config.toml
vocab_size = 16384
init_std_qkv = 0.0236
beta2 = 0.98
schedule = "wsd"
decay_shape = "exp"
Each number is 500 + 40 x the weight over the matrix's rms, rounded and kept within 0 to 999. Layers, rows and columns count from 0. Numbers have three digits each.

# down: layer 2 MLP down (transposed), 1920x640, rms 0.0355, rows 1462-1543, columns 240-319
# up: layer 2 MLP up, 1920x640, rms 0.0397, rows 1463-1543, columns 240-319
down1462:481508525497505503499512548468528520442597540500526507499512532524505547480551450448492461437535511487428493524469570535503547514521458497502430464521544498458459519505544507529525457491498493520499562544461503475515542536432478519522534556
up1463:528460522549460497507568465487506521481516493446539552525552552544568495507440410521570532523502472510421437508409523542528566504542524407477462487508493527537560542500523524518498471492404507548506433455493498537519506521551489443547496550
down1463:526522501537509499471542437451476530507505539543459484521522476451452477529510479576572533501508524508428522464514460451477463444518526511487506525492490469397565430530536486521559500562482548538501468498508498475470483461577472457462539511
up1464:511460453507539514425513477518453560541526392446420506470512551503497439538544450555549546546502543415427512557554477429486430490466595478594449510464505529440524466491528547557512555498477506482520579508597560583528490486463502506468468493
down1464:473434470492475491484549446505490521411600548548538497543489537481495557476509520497500529434479536601575508505426493508479545478508524499506564546563448463563543536522485533518443457488517508540496500486493425492509538486500484582482476431
up1465:429452462478560452530482461478507437490481517484484540532486429569542519499561520524474460481458507534499456488447504479443468564507515514471515469479479450582492489544439508447549565433495476431532518552442578454536509515503516591439524491
down1465:482530512474534433526557559556510441532531581534550542476531467545449372395491532463465533558537435513486508553555472529458505544542509523572526523455506530443485533526569519466441471528526560590471475479574535508531550571464449522523511472
up1466:534466497518475496525490459484569432484474493540497458520454514542479486512467454482557535594509535461489468486474466492498501528512522467512498462525477496544515467448459492454544500484521511557543462470527480430529504560454527496487489502
down1466:574440468475526442399499478459476499502536555483443474540470521503497534459529490477457538493523538488490471529441508508512554495554514531503529530406564505453536489536511515491480532452527493574541486445520538559480559493445479511455430506
up1467:531442504523446520432515528474507577440451480450554481427508486455523480488596501510497484505504494474508460484427451485498485476448529478551542507516526537521470503456488445489516527486518450481452464519452473529450477551485494492503497471
down1467:497497473605469483570598444578481543472507543403434494491500537511503483530441483531482545461488491546526411516527527466506484512474543543499520492511543464458547422465484517483456547582524523475472439503482505564561514527484466539460559487
up1468:450512469495505437485512522468494527523561510506492477514486473469460453515430488494572552505501533460526477510499473485485495504489534501472478491431502516486502445461503421485520511523516478486475456484512528472523528540496521503434475530
down1468:520490531538504480463541524519507480525497481483488515491477537569540445500504516504491455488514458490501480466543530547478535455491498498488533553483542509532492480501484481500466471483472531514481554487481498508534519496490502466518533500
up1469:526508532537487502516500482503495492496457486449496543553483513521532458439468531447434474502491565547579442493498498547436450449510531535457533513457444491509459472519411503457540511510522521496539497466443547540448466464482440496489455481
down1469:515512448519523404518485460501536476445502499476455479449446489497506518445532474537486481473535459530492464459539538447501452474503505533452484458372535523456479505587506500477455521488528516517473515523560488450520463460512532570511497512
up1470:518490513561571481562524518473472623470470513467565515529486465501517459473546441523474482461524477458459517478460489477472536508458516550434479503569472506511540452519449530534508489457495530542412586530553472471453464486547448572499504503
down1470:458441465496476457478561438552505453450516521496400463469458470410472469498485523467520561520599528413459549489535437497508519602515531454471478501538511465376529484507530499416499511451474512532512445462558438476489489481484525530569511549
up1471:552474425538452484454506478466475553475588412533420523462489441522460532498467459481506458506476560532449494534510516459555476484532549491548515576517472547499579489455501477530513427483582499480436504480423457499476501468535486501530438551
down1471:491527462567517491476453492564518519546452547447491579587478494414482478477495545471498475523525573546517498565479450500426461436476525530456506476512575438509420459433501512500492496481503565529464549528545429447543521510464497526467524432
up1472:539526535505524477494475461511503510517512531571483489482511512468397477534488491517517495532436508529498528477528500541490582490472475505555503512526491539506534560461491517532536510483499479482510504479522497486506453494508476522478434507
down1472:456663478492516580524510505488469524469505467420519540506449507443491478459494520534527468489504582431447478506515525536509546589488500594459437535451468508493590506512438462518486515493483526506566498594568397534558513438559479466543520487
up1473:533515450529502515551524497482482469581484487506512492449464495518485514566498448524526507549445477521559519428495535410440479488487514470494486418466404484458500505545506552528493470492560545491588483522460512580497546471510449517479436548
down1473:529515501501532432535482474491506513551511516523478413508471483558526469531429471503496508488558487521544557427456459554472526487511499534511486435510504484406518402433437559446524487563459497509479595539523501475530488496428515545604444584
up1474:514554532535546517499508466477465474516405467529475548501476458551539494561448590519447531530463503450470544527544433550496523438530508493441502531525479519584611487512484496507498490472491528477527490555525597507479480454513480547408476481
down1474:558447428518501508540474515510521519445504458532479409509560522442453496460510557481544529487519468491463488575497514454528517534460552513499392503447452531515505489542514470449473493467557455510574518489511433509469553603502492463538504519
up1475:520531522442519545503550431479590534495514531479511486420566517477553540569470551487475550474470510506470541452463493409520472454541513527495483467471493522541503511482499485515506494463490502505482491514542475546497537516501448499432415495
down1475:505474555526453446586600466507504478506487533475499530482531572507599525512482562442439544497449558448452478516524458465467453510464544527496542409467555485486350500461558503588539560487476449512497485522496419550479542472505539540499444469
up1476:533527455524450465540509443487509528570546499501467510518472453497466469541483517459507529501475514467509467493517463515492471515498454510527527489557556562469506484495478480464469483491447496486430484461453568532519505513544520502464523473
down1476:501519521471511481487508494471537509518498529499526494522473471507509483495460500501502502498509493484556497453500481491515529456495489528525484556477500495519501520501491495479526475563466530481517454521531433479530462525530498480520479519
up1477:499524464523537526546586483415498532493463509485509486518472461567524439553570502494492461509482478540563522516535526461569525543511478453515493501454523515463530478506568449508463519485461469540521521544428462604482419522495449504522509527
down1477:477490443478516541501455501517516423518495492521492488416489543466565529514501528494542538454529549530506495502479539556474490592536447444490521459550488479500553510510550515472470482460479434454524454514558420471500560485529531529535530538
up1478:589468509520594565499472590557491516473506491525490462509463438544520556602485467528523405523509474513523474486555495517510491520529431506472494462518437466444439481511506501479471503482497536473507473491443518539459429558546510522499520478
down1478:533506499521501543499517534437536465483465504538476546412535521517491483477477495506495534496516535446497522496514470467467504498514519432487484529463481475481569503506544496486399437524512486469516537547469503478519490496495557497477509473
up1479:446524488526517468513547540530546520466579609477515587579496500511545533509510519498496508489485502430522433525494479450510450442511417495459462517513496482417524557578562553481508561569524459520494457517505471520477518545504473515456470555
down1479:487567455497550469469517490522477477464507488511475539526496514504490476552509453478438530572551495512445512608371457481520555477495483428487475480468515464492478515444457450453482566495473498500506469459527523493519494442501585526526499526
up1480:487500522475471508509515486557479541515545525515579513544521495459485421451532531544447494475496532511552513490505518472576515440468491491491508422526511492517442507532558489561461470489540476507539506496494539485481490513559497423508454412
down1480:478423578555541574491508505510512480500508446596497517512549512526632544509492448539520485492481525549547487553452570494421474519480487536513507417483507507562530480501467561488504480482488505578452528536553506551461519446412511571454507507
up1481:603468497529509433509584520512581465467510578502544471550490473532491473536537443536427500527496530550431483448530504480570494542528509509549528486516508515480534527500492509473460510497504447453509510524428483512487466526470422497509589498
down1481:498524566524518520488573490507470523519536523527510494401462528478518535547497484518508564544506551427437541546578482533508520517551425482457394467524548467467457512501477440457473502528485472484580450534505477472549555487506548432463494528
up1482:560529459471478522534514581483526538525516530548498483525498493479459505458489482515483504503507441466482499573554459439494539516495555516496533459477504534460488513520573489494533482511493512502458523494458480503466514463542493546420474508
down1482:512510515497575484444501531549511532543547502501497463516460522492439469479524521487535517519470563516518508517528486488520471495459486470539516474510475483525459481502482478545554467466449418526435491509419456482465495461506495498560501477
up1483:551522540552510596538521476564512526507488533507576490519518634436434473558534486521517488523515522506627471475508492480532505506489436477547504475490564470566500531441554370564502458499546509502520524463486542487388559536504561439500575554
down1483:434434483566512535506536479474483512579469485505512442571537440518468436474568530515481480443457495503534528564614531540476484554522458581509488487462474512442528508632549494469546542477548588479442485484524454502478520431544448575441472494
up1484:485508529452508568485504485452472547493484513501515468519482482554477525544506529512511525516515488537470439491548489424482448514515523537516517499538536508539424478504496487481509556474503559522503464533515514509572416537474529582475469486
down1484:531518510511496473513544476473515466533532499465480473527535444499527475504529488513480495493487551467563560479494480489483546513538547493471510549511576495516491566523537452545447461531503519475476580537494445493430489444517462454501546541
up1485:522466480473536477553481479505517554564564522516515526490518436468525472515517523549471513447447514460537542493444533496525484475586445512473569532561458534468500497470481472475517476538532564468492480517529436517520548527478500503410548595
down1485:496514477504494478480439504591446496553430543531516443496482446513453472489525550603401511481520476535540513461486471554519489426505535385523541465480493481538469466416397480505473503500520547624501485464436439483525452595589594486530530510
up1486:523462485470523488499512420468453549542491525506481494577475385480475528462470548532490470461493484535518528603458505547503506506533383485488455520502479548500504502528466513486567577504481573466506505566446523501473487523481489486449537464
down1486:532529612496455534505519535492517458528483430451490560493473446458433495525541519479450521604546494556462483445499425488516499509512460499484432532616505539520427452503512556487445428458485508527507515386531501429537411495521551447390498469
up1487:488495480431468519513488470520506583496430487535514522483508548496526472489549508520524515505473515506537535529506545491449480418495505524425519540480501481517476489491527493490519414482456577542443525526600516486487461520565555533527477437
down1487:482540460511433503479491530581566523472472483531467603511503488451504501413519517488530469454475514513472561506534445477509479510456510543528485496548507510505491492508518527515503529488476480501543555483500583508434537498534596552526481497
up1488:470446491516483469561524517549585476512555517459457468561539469591538438448479550514495523506539499538568522532462472413453476483541451506488515520465479570461429471467486531576427515436456472518500514458502437501501582545535501465447476525
down1488:499519507490423463489518484526525510527670508496428442528485509574494451519449570538483484481620510536494485601467524541513529433592510474546365517493477547506422531480498449502501422434546481568473503521520476547467510554504401502403494505
up1489:486402537538513473483543461481486538552390542542459481490522496480528452478501552580537452521536492503522486450527533553507548426494433550483458490495463434491482454448501464454525431453495490543498459484499468552485514531449499481527503514
down1489:473508501449546510502552498518572519495544569549552486478492473549530529536507554420420517534506491445447467495510486574520521467526521468493545542494463541514481461584501519488496480565406539495527488492524449542465452502462520577466491517
up1490:547573485499541471522526517486486543490517518530483462507535493499548456472507482560528482500553548493544523507544439483576538522561552516454450465528544462501481530525437463499548537529482452518488467513522528510508479539546600599447417506
down1490:502443536505572503538485487517482509496491422450488475450524484454548567504556518484447450437442456513465443497456397512477520484464583504509498575521468443545503451491530553543617442454499577507462383540473450539423462540588498472494495513
up1491:518558559540526438469472439525492548469563478437499468525440492429524454559578444515636518402452500469519477529515477537460488461512552537496500521504568527488477499467469568524481452455540429561466454471460463510513447507463431522484495480
down1491:506502466517544517568426475502454520514485533529479457521544507558479526476541588538452534529482456428439522510538462511428462538471481503574494540540489539558600499473549549518567514514465458469525482501517521464448495428479520444472473517
up1492:507480454514463459562460538478469537567470524537518520472508486538549601525485486545489446547456480451529504533439455598452447534427474507508542471501514520515516451479495503465515475471545443489451504509491498484514520546512459504478551520
down1492:479522505559542480481488479446530480563536413473510424495437510447559497510567427551458510466515471475538526473455503445530536483560499449455479460498396453495488493512465502473514502472470551536510467482484525488582482509506430534470486458
up1493:512416577504510518513469458484505591455510561501554500507505496430498503505492501435502517461469568484500482528495550548548475499407530496509475526511502511574546527458531511535555478447532469511496380597463481433554576475516509519553519518
down1493:501550553476475568440520558402515473448424477444542577422437559478461479531519539515501515500514548565416490451537464463477535485510510527532464530494500534570509506466529453600535600441482405502468420532498498484523532454533492530497439587
up1494:533554469450535488438519478585515500510562500480528482529491524456520450513538460554473508519531509504540488554524462501465499528506463509546463512399528428529482505510468529481502513511524517515444501544538464548541557489438421514516562470
down1494:519481482547493529554512500531557493437476533538497495525510588464464521552532414418487505519508506470481603471471459476508514528484486494393513502476560455520446520478477569597510475507521504488486482552467484509547466497482485519445462464
up1495:494471513497550520481500588478460472566461482448560498534532501474516499530477500450537525413498493524523510506490596473460500515484460491535486524512585462504498492531461455540568525428509475554511535520470532472512498473549487469497416539
down1495:578403484491508539546568521488461575531458539572485499530456600497539530461484449515494488443347465548484529554500440436527515534473511526524498456531503442548492537439548469458581523502549464568486464531511441460445543504499450490445505448
up1496:432515505480479439539529461458549424522470571562537513501505481588523517439431444581476520461480507487437439526527521488480458490534501585444508503458494507542519516456539491463513442446423474476544566474460465530487535515496444438496556521
down1496:458516560507529495478455547448483521483517581589475456558473539483563449469541459428466488484468443460490531456555499518503492446584544456484454538444432463511481525566456456436541507482409533590527468499548480510468448468549506465473516455
up1497:546441481528517420444518450468485514503486534486551518446499448491508500509502513521502476420490518526522508528447527534485480541485552494516497505565469476420542492487489533488494525531476516519538410495528533512500446494552497474511462547
down1497:505581501506447494565469499506454492519465553464521465516498510554467542461484526501491536431479532511501499428544520491517458543499470515463519499578484571466394498440521539475522498521447472490499438458523431462514557478443535452472494460
up1498:488409475510446532460493485473492435469494529480494516530537463485503470500465614524481479471452475465460479533560539457508501410547558514526523457451459499472549449466465508532482501474463497570562497507454447541501551440508442528484421524
down1498:513480485480515457522489480529482516526495480434460408534470540525504488478515432476516465534465453536569483489508583471451459493464439499476499504491522519555486512532471491435473438526487496492429497499495484458573457512466545533463504472
up1499:496445485499487370485540524546536520454501538480517543471437500574491483444525554518494528463466442555471573436523563552533423483475479534477505531452507508412464547499447492450464488475494455410543426538563475531520533482547527518453478463
down1499:496477482479529480529571534486441569586484482476511515522589425436462528521518552472490470476527446510480568493397496544526498544405502554513540558514525430465465597493461519532483524499487475511522499510474423526541498499460493473434468536
up1500:540475504507474505526418461505485516505478488588475512476495511523441505465508526483492509497531539528520519469451501420465462502477497518483545513502543557504466497423497551456496464514486494497512488466491461482578564505476552498517488497
down1500:487550501490524459470576540531505492510465483482534482526473510479548517537483500484500496546472437490448443503524568524542479564455513533470479483447531474483514473500475479466415471566472454522490490518465506515490471543503532547503451478
up1501:514522541555457496464528483461459467447490496516467490511470484510459526531526474488519522509505457450452521465482475463558414483602527584484528491577477583533473473515486501457546522466477399530504589519505548515516469528524475471515486489
down1501:482537445514523497558497448514479478562555471482503489469504500464595510452469527460556495481443499517519440488507532544438480556457450443494495535483506519474539552442509520424499477491494554483522505515523482488574502511539491541563468509
up1502:526505578552450455486516499496510543492487513502469446529491459508493510529437473517535509516503505423546504505482479531501502526501497511532467534474490538479469478526516497504532505436537502478474458468478570409547467508447442571549504442
down1502:497512454516541589510531486438521501441561523531458445450588503530451451507617439522469470473507517558548523455482509510474495465527484487450445540505493463424520474523482575501468477538520531528426418483583496547440507471565523492555463478
up1503:540527476527543439537457462528511442500522464514490429578516521498520558483470465554557520500458478435448486539501512484493499528464580478428522543499475469463491489480497487486536478428495490508461504510516506451569487520475544489457485472
down1503:431506539472471488461488512517512507499523467441501474474498515549563552541438548469530498458524493462430491445536482490505466448504461486546538500512518539501560527431468486578499509549515497482488507534442524573547514494563498517549564491
up1504:502542576488529524565473492482468505414514495474545555575521487469490461486501460482508481524457557605529547541458560467518457521580579467509590450494512394506459489544448522464504513492495476461546538575515589376517429507405478534508579443
down1504:486424459497433480479444429536445505583448450444398479510472421368546534563504485500460483483468502595479555471595455505480445493609547514447497489509460525539490463546374465429497492521580382552412549566549445460536487558459459505529511448
up1505:497482527465506481569579540469455520549446532518491507520560542566538494489460496591486478542564439513475493522456501436463520541496433468486502505525519486492437464519419534546506532483526539514467481472511512485528494494531537520483598458
down1505:516538583472454503467488519484471512558530548434489622539545485557548466447504460494483480523435459487482509496569470472587452626549548526483508507469474465503583457493562504415478548505478466511526500523452439489465502475494578498544481506
up1506:521460495475571570506456520534436471487519535436502573485505469567497540533521547510496557497495597553515454530553533508438551416452537473463500561505492486474486473672511459474551478491462445537507442555481483476498460537458425539497527558
down1506:392485533473517548480531478526490584489500443515465448465402474484424431468460554493484510531459492552519489509536464441521490484539470560478463516499442476520507491517533519558579391517460449449416467509472491452462499440518473523507489498
up1507:505468485457510517536520470615437531514473517451573410441502530524535452428551484461481478500490540493535549521549509552510452493522472417514454504447571444544493548507561535500549524501443521552546463467449481488503557492466483467504522504
down1507:473473511587458494438479516499534519473466526485462487510549493511496464497471570516518485534544487513511451541509496504541522472474533512535466456560515476497494488474541515518488515540472565521502493540480463461459467558554462538525494534
up1508:503408484535448529488460490533561560449491465528572508544488474506513585529483542522516512462528535555456528461461467531499481504493499508545442501543472580548481489530470518468442458506589449504492510447512548417489534462502479519443457560
down1508:544555437513498488490484517546419486578483532566523555514459435519557477440440542526498455521454496498469503586424453427551444470521531498460515449495523502557521473511569468502534526517433450473498547559530520472555529556545536461438543468
up1509:479542505496473475515507451420492435479520393532461484460505510448469520493491533528460458548552540508444463485488570500518461555530490526508494465499544522479524528478494466523496496429509450482508524505537597495531459461404519514573429494
down1509:546494462436460487483456404545498493472561523533583575575497444478535482500526528520508546394403422617505503551500477569503572462482549516541543480525577522429554470522460527497433553504442517500581473440441476498527445530497509484491491497
up1510:468419539553494491563536482494412424460490504474436492478510628519509525532524463491523492472536507499461500559359539515587525543497485493522579471495449538577537504483496498549498439501443559517568491493464546555493443569495469487502492469
down1510:528603473481546479488532519470499449524494476464551553546504475493486551511511495529564480444461526508623524467548507531506439460485513523458513447480484492516444479502504472512593486503467541526557485459490526463468500505497486485502486502
up1511:571420486427585501456439509474463528501494507560488420561466554485460475512468572470537560500614508475514554495501538526539486492482466533443478553452505479499507508505547493561504501491509507489514488491494517567509483559484492571589460507
down1511:496458488462557449485469522506421438485556454465441584573514455492544561544554544494595513497548453388409530536507509513485548535555489487506492454534570452459547507528558492519543475490457477486488383531506468431445512496469522438466490521
up1512:517495524515458508561492445460512507485488515490512461532571529512487475429480500502469454507517485478527492398462501508539504528544474479472546472507482416471505487527502516470511566460494501528578519523522527566502458462465499528470486501
down1512:451521434509558496538497463459525488521510440477525482552479467552443451445551555537510515521535447556475525534470421494509412551515510513514523441488475460449491484387525511618492522483497532470507521509487550527532405500503518472502460401
up1513:536484517548483450486517428442501522523452435459515471438536490570561562564506535530591550474543448562505483488509477496553471498439524459515504516488496551484553485482482486496453570470526598489509530507483514473568419463510489492539522476
down1513:420578550442464571550427566500500503524592560492596424479453514493514534459504454509509502492584524448499487526504542493450534503553447495506506505509519531494582532436535508391543451529479517504503489510550513500436469441509465490561480503
up1514:539516506461490484421489478507471438508627508456503488485579578586484496476407493518438472515513525528499560553501543505481439533428519537519495473423538475449544489561521451478570524581530500456465498483447438485496521539437513587522536489
down1514:453437582440481513505431493528434444474547418453514557507421536601492485511503454521499509478460441509544535492409544485524461548502496505509579510542492505601554501544509489454555515580433503486480537552409457509584528515569496560537475473
up1515:430454536504485520519476521540482476528480423503546585504512472527512522422470568525549474490435447573431453532562437454481518483495500530511545489476511511480472529580492530524498482487557488490455442485570457482490432524505518518449432505
down1515:518516509498566504528470525467512452485534547548504500474513457503435523588550515421520583486510604544542540519524499469502515476503548461515523475522543465580545523452471537398496417523463530537480541539434572550510467458497508431512510457
up1516:492530408510532509517528500513485509515534465524469493529535479499492509519491435575523535537462425506503527505463453470515531478525447520490477464542481515487500470510510484503502514475511476523517479512576497537478469498436483527506503488
down1516:454494427500487448468494513508491476512539443417534524524528537489510512408481530424497487473524564569444526465415496526480485497479560528505502454474467517476532533519476552507515466487495508505542524527532400463467518466466494517522589486
up1517:493529436515496424520461576547504449554577489471535485474437596493529522496461440465473471519549623536521507485433504439456420462504535498483458522504465497608517573470520503504510504584506506450570444585517586445532530433469542493537490597
down1517:554516421513520487495526470506532556501437565448534566506445484474472504410412499446479569494505493524471515475580547471528593477549468523540483452501455452486488493526469581461502498426518415534519464405526496516435457469548527471482523473
up1518:573505501447571524496518470580538523496434516469527536554449522537608549487455491515455514465515506503490491497512445542440597527570529500554508518569494478478492504498533543481492631430468498548516544515519544478531487490586472553410549496
down1518:457555500586543552464489473575492509551436493474450553475483476524506486451505575539560542557542459588483449572511514470497460523487540476539504438498510490477531487498593498529521476498480510458453530468476518434508458507525468494486472558
up1519:474501489466511451494603495515506547516498529521454442472540471532528477517522465583491478512498548460506461518531528457508482481568522455496508479485532504520511528517463509557454503529519505507488522535471499550528481538467453496501487497
down1519:484525492527475532505509498493506489552492501510543505561502521511489505469461490508475534498511492538533496537423542532489548528504509511556484498547468471474480521545460478450533469495551479536514491465499475490490584504490483498468506529
up1520:476450516522489533526490491537439485549476484545528482459563466396599400540472436438499592460491548508536534497589470498479471471593542467470471533529478476501595500568548487415533477552477550469510485539482518495568450539495587505461441490
down1520:505491520501533460466460600511491521531519529461425482501519522546512517538498462496498457611552542487478478580442370533458531456496496508479514543479452594509629566448462562494429484509480527539477553500478515417456564457541494540556550444
up1521:510564517512468461515479501456514444510472467478450518500439483484552481515479498522468534467439479517510494534547456487548404501428482455458535507556529572468561505524515435517488543481539512503461510447531444414473471451504497488549517566
down1521:490505485527423504514420527538543483541469547533475490489480568541547464512583514451507474506500453522497502438478467504484471526483447504464441467547519549480539465491395474502542533544557604512532459492485460484503489465495489458451464555
up1522:516502604501483510478507553488482502488569480504511469496520553417518529473451538574552553449520482497471461517512476596491504495535575496481461465457479477439501464536506498577541491450508529539595502527495453482494524492524508439487561542
down1522:506480490542455528520482443475478488556493565498489479508513503473506524539435443489495471524490466570515520554456500547559460523540529433492490458533450484550523511533496536569483484469517456488515556501511482509501449528497496498468480464
up1523:587448531494526459510492496563416504521481520546553518464508456515509534566496509470511466510471575508420484497453415505552470497515495507486538477480518523485475458534448485490482477563559494474505526466469532509564445435507522392433538515
down1523:493488491505469465439450481437480529531475439492492537534526534491588518486557510416504512550476529518554508496485546451585510486553534475460418504434536497515487485454493525413564529501437515540503459521497461552520486478464503507491440498
up1524:475470545509511545517499566525444517527464580509492424489476525477479437525504477455471513526559566512535466501460579456483561526555553571554447464484447549503505540500475543431440503527517514495499536504431439517426471461505521500516506599
down1524:502474551513490473529528494501481438446529588492567484550525434557496511497518508569502441494523519498509548459529534415494458507500522581518453461501446511475538516518520497509469515479504471522500486502434570549468589508436492513501496535
up1525:481484542525545440467444550484451556488566477490479509470476545462483474526426482489546416499472496504472505414534552478495468516522502488512440486478496492524499527449480514553461502493499563455476486515550498541519453469479494485480449429
down1525:528475532515448584477525473541506517473498456474515503481533411503522491480432527491459489464493491455514527541521528498493576442433525455527499426428517406467444513478501451453512473537460510515548447531490514451479517474516472546431504600
up1526:522487523470524538464567444508453460489454490481443484504471509551537515444483507515484483470516457433587487533431553544435500398492524485502530503510510494543532566541470515526509464461554515490524479442528461475514499404418543432506434505
down1526:455469564524487579487446534471437502466531529461449508558500586485531464526444474495593517543479484455496517516529495456513478447564501538576481525535477522536502491503465460489506544492511464498445576549533493465435511522423509482539526487
up1527:507519482505490466487488538547492432513509491481511475508494499525515497519465465493499540507441465508520533512497504438533454518559522534525523472506547571490543469511482492427476525483533540488500452498495477533486543552418596527505551511
down1527:487521438503514431422550580478467493552570442485524506497477513533489505475457487530529517480487547459493497496455474508515527483516465529475476459464516550524554504454477518506547509627504520505539527522468530537505441454438475531491472512
up1528:446441519449502548532509404548438390543509507499485518535499515454524469484488468509462461470516471524480550516468472478525503509452489459491476483474513461472464545500521476506516490497542526510578540419489496571509531471512479588493573540
down1528:486491507478471414505465393473477433494500486500521444619519473487468529522445507531500554496523559549556484502593525471538488564440486597546487468477537520463521442511572517498527428486587525538475449393479515483506433512512457517518416497
up1529:527508457467542489482551436509490519548507433495424521550464460516474582453521535507501503511466525470511510476523512511489565485385475516480487507475491461485472498558460471458558570503515541484550525555412578446483503487544438483540518453
down1529:554498465460440514472515615492448525521516487515478503479516523507501434411465515504498427422541487486512473530474531476510520531525491530461497459514493576531579479498555550415520555581515559502540453551621483503505519520411481458522521516
up1530:493456519526546448504529457459478451528508476495497476563495546476485470477548495428566443524540402410619408483475440488486458484463484497510501542441528420505503507524463542461524504489540427480441496480517477501473527498486468473479477495
down1530:493481560553568529504461583542506482469442481484491581567445506481504489533526527480536563514525494495523499462472445460509505545479443527475462590427522499526554495451506502493512477483502487525557491455511490589455509531486487467493543547
up1531:520520511460530448507490476463501556527521426506507406511585554476533459460486559525439560483562521526549446404554544459502457508579459442511459490498445481499508451494546497497547496587482460460517468544550474458514525491481563428518518492
down1531:410512518580531514448486468539536552512464515526514515588471567499531495490584510510569468569506520494479509570524454579421463458534511432452572521522499452420518477495462436413514542465494458494516399579543566561509494489480495504554492555
up1532:447519447479545517515454458468480558518460542523516528502494460498451483515501488534537448436484532517524555418497579562484513524522481511492504482452546587517447502516493463489508417429446510541455514512494509531528528568508437469498486535
down1532:570522485458420468463517508467507438534528476492520513456482480495457495499539538487482561511506553440468496539515447386507478534526489497530531406491504446469484494571492491485448519480505481450500571553489473516513470440610541476447520511
up1533:473474515543449569505546487482511494505482446446468543560472516494575475507450513495521462588521475466440466494454535538475545551467554499497489429492481482580507464450448517524491524513613472499476483547533664574514501470513529463510521487
down1533:451479458503543450513483471549488471417497475470460474542501473489466494449510492479468486464401546561473506493477449504463467490514505472505539406519469470507491464516550475537487555505517451527449524470559498454507506426487592501516507499
up1534:443494543480500481524513475516477434464480507550499384537528549492525579547479477511461569486479467588628484591568491508455473495468439515442527506522585510522488439474435477491515485447502480443567522515474444518545479543528471443500435550
down1534:505504542525460491497509460504497472503490441535514529581539472545483540461462510547448562518572512546493575488499504471465516420530447543514439464478452495483544493480431504526515488465489468500455575479516517556433491522539457414507444470
up1535:521561516546587475531461454488467534506543475515494496417431471510542505522445448527480557512485509475472485437562527497515551473475513498573499508483554543474476534483525469482522511474489488512486515459529540489521432535464511477483463529
down1535:463535503476441491526467535543578527499549456563510472471525482461509501486528528460503434491487524528495603534436499487540492516461464407471458494513523429492464553505524450474520476548478460494529458536457512526476540481521497505545503483
up1536:494530509510491497548461465537447537466524538532515488500543537424488548538536450454505501514455540550503515468548558594493396469486537555539487423436495491482455506487467481430483466556501430483524523505517451560432483548574447493463476484
down1536:504522392486502519416504447532544460526541539535467564498486448485531514464485505515470585489539434542501449525450439525511474541508501527557497483516481425485530472453481557437524510418529548506467462491530527471552504480501506512588420538
up1537:550539502428503513570544486558462495513525466499459467610435511564485530530511515474469494564540483493529451560425519443498517548446516429552568502451498531522585460496493481536455580548529476459514502511566535437460503567514571478458557450
down1537:479453466548451540517512488512443451414450441555429493563496553524507504413471496463548502499461519563528561472557471482470565519469522476567533484446527542473509548563486437433493509481505496503446462490514443457568465478489519466462502512
up1538:435531429538472542516536497500530504507439476535501564605537526530453483536418491506449444542498489492519412511450517455509523512505539448473494497501471500511510433545543486433439478490516511551496528501423577513565447483507440502488564467
down1538:516526509511472507517463490397498513499532552547528472496493450470566528490495480414538510444470454437535516476548484488500501500511450492540512546422517553447503487508495502538468533548508538531497476508483477497556543470539496508545427505
up1539:523477448516484538536523449493488525520490511488471484567504444412471505526497512480508620486500462491530463570514507570539463613411470466474431458537498524475461588457565520551519497521456458492487552542475476443488540565460464535508535528
down1539:567407516508516466530494537560377477461491540450571528473426514476515580459515492438561480507521478499533511578491479452506449539522493450449561547482449492493491429509461534482549520575503516457569452527466463476495493499472523584474499456
up1540:485512482463544436385496560469508472448492453491505544608464584546427540522565448465418562504505475467445495483450562488523488441499521546465481459539508516437466534484478537529507562557510485525530498469491511481410488498544503509506486479
down1540:513453557551465519486470545550540523515546438483548491459422540461455571502442478537556467510504461465466490458487485515469540521549495476482495471420468527431495431503521445523527527458519489497550499543498536529565464520510417553463463457
up1541:399536475488440488574470517477507511543523580535613531483568509505535475441520572485518566531498517529509502476490532510468539459498536489519505463481524495497466475542528521498490463522509479512469421553467458518496538532544470526517419448
down1541:426464466482575486625494512536426489495471536506461519510471488538483526445558483532423457521531477551525492595478409469498507481417550469441495532520433494492542466478548512544469528545437538505515535555487465485522492522545525507543463505
up1542:528448462497467543557498474476485503492540527469432508460516538476498517492510484503564539526433464541477477434477521476535418443510460506493498527477479520502543462504548479471503466470557468516469533490481545499538485460487534478526553525
down1542:504503518566553548476459535451458463495461528514515503479504483538478492435497519551427432544628507511429551550573515491500513498440543474501487486472484547462488509477549497529560557497494501580498534513522497564555517490551469526542451511
up1543:460542504513540484423457575562462412539492456441448494477582453522545407516471553536437506499525443553512458468514529533430546583518526508494515552482496478479525474491407475522507501460533549489496548561524510519499549463535514542490479541
down1543:576515511517494479460533527537555486512458542504480475525506526489466441485464480470504540581573479485465523556460456526465498532442537499469491530579499520508508433516491508464422560545548503529517498435559474586485531554568406474589538523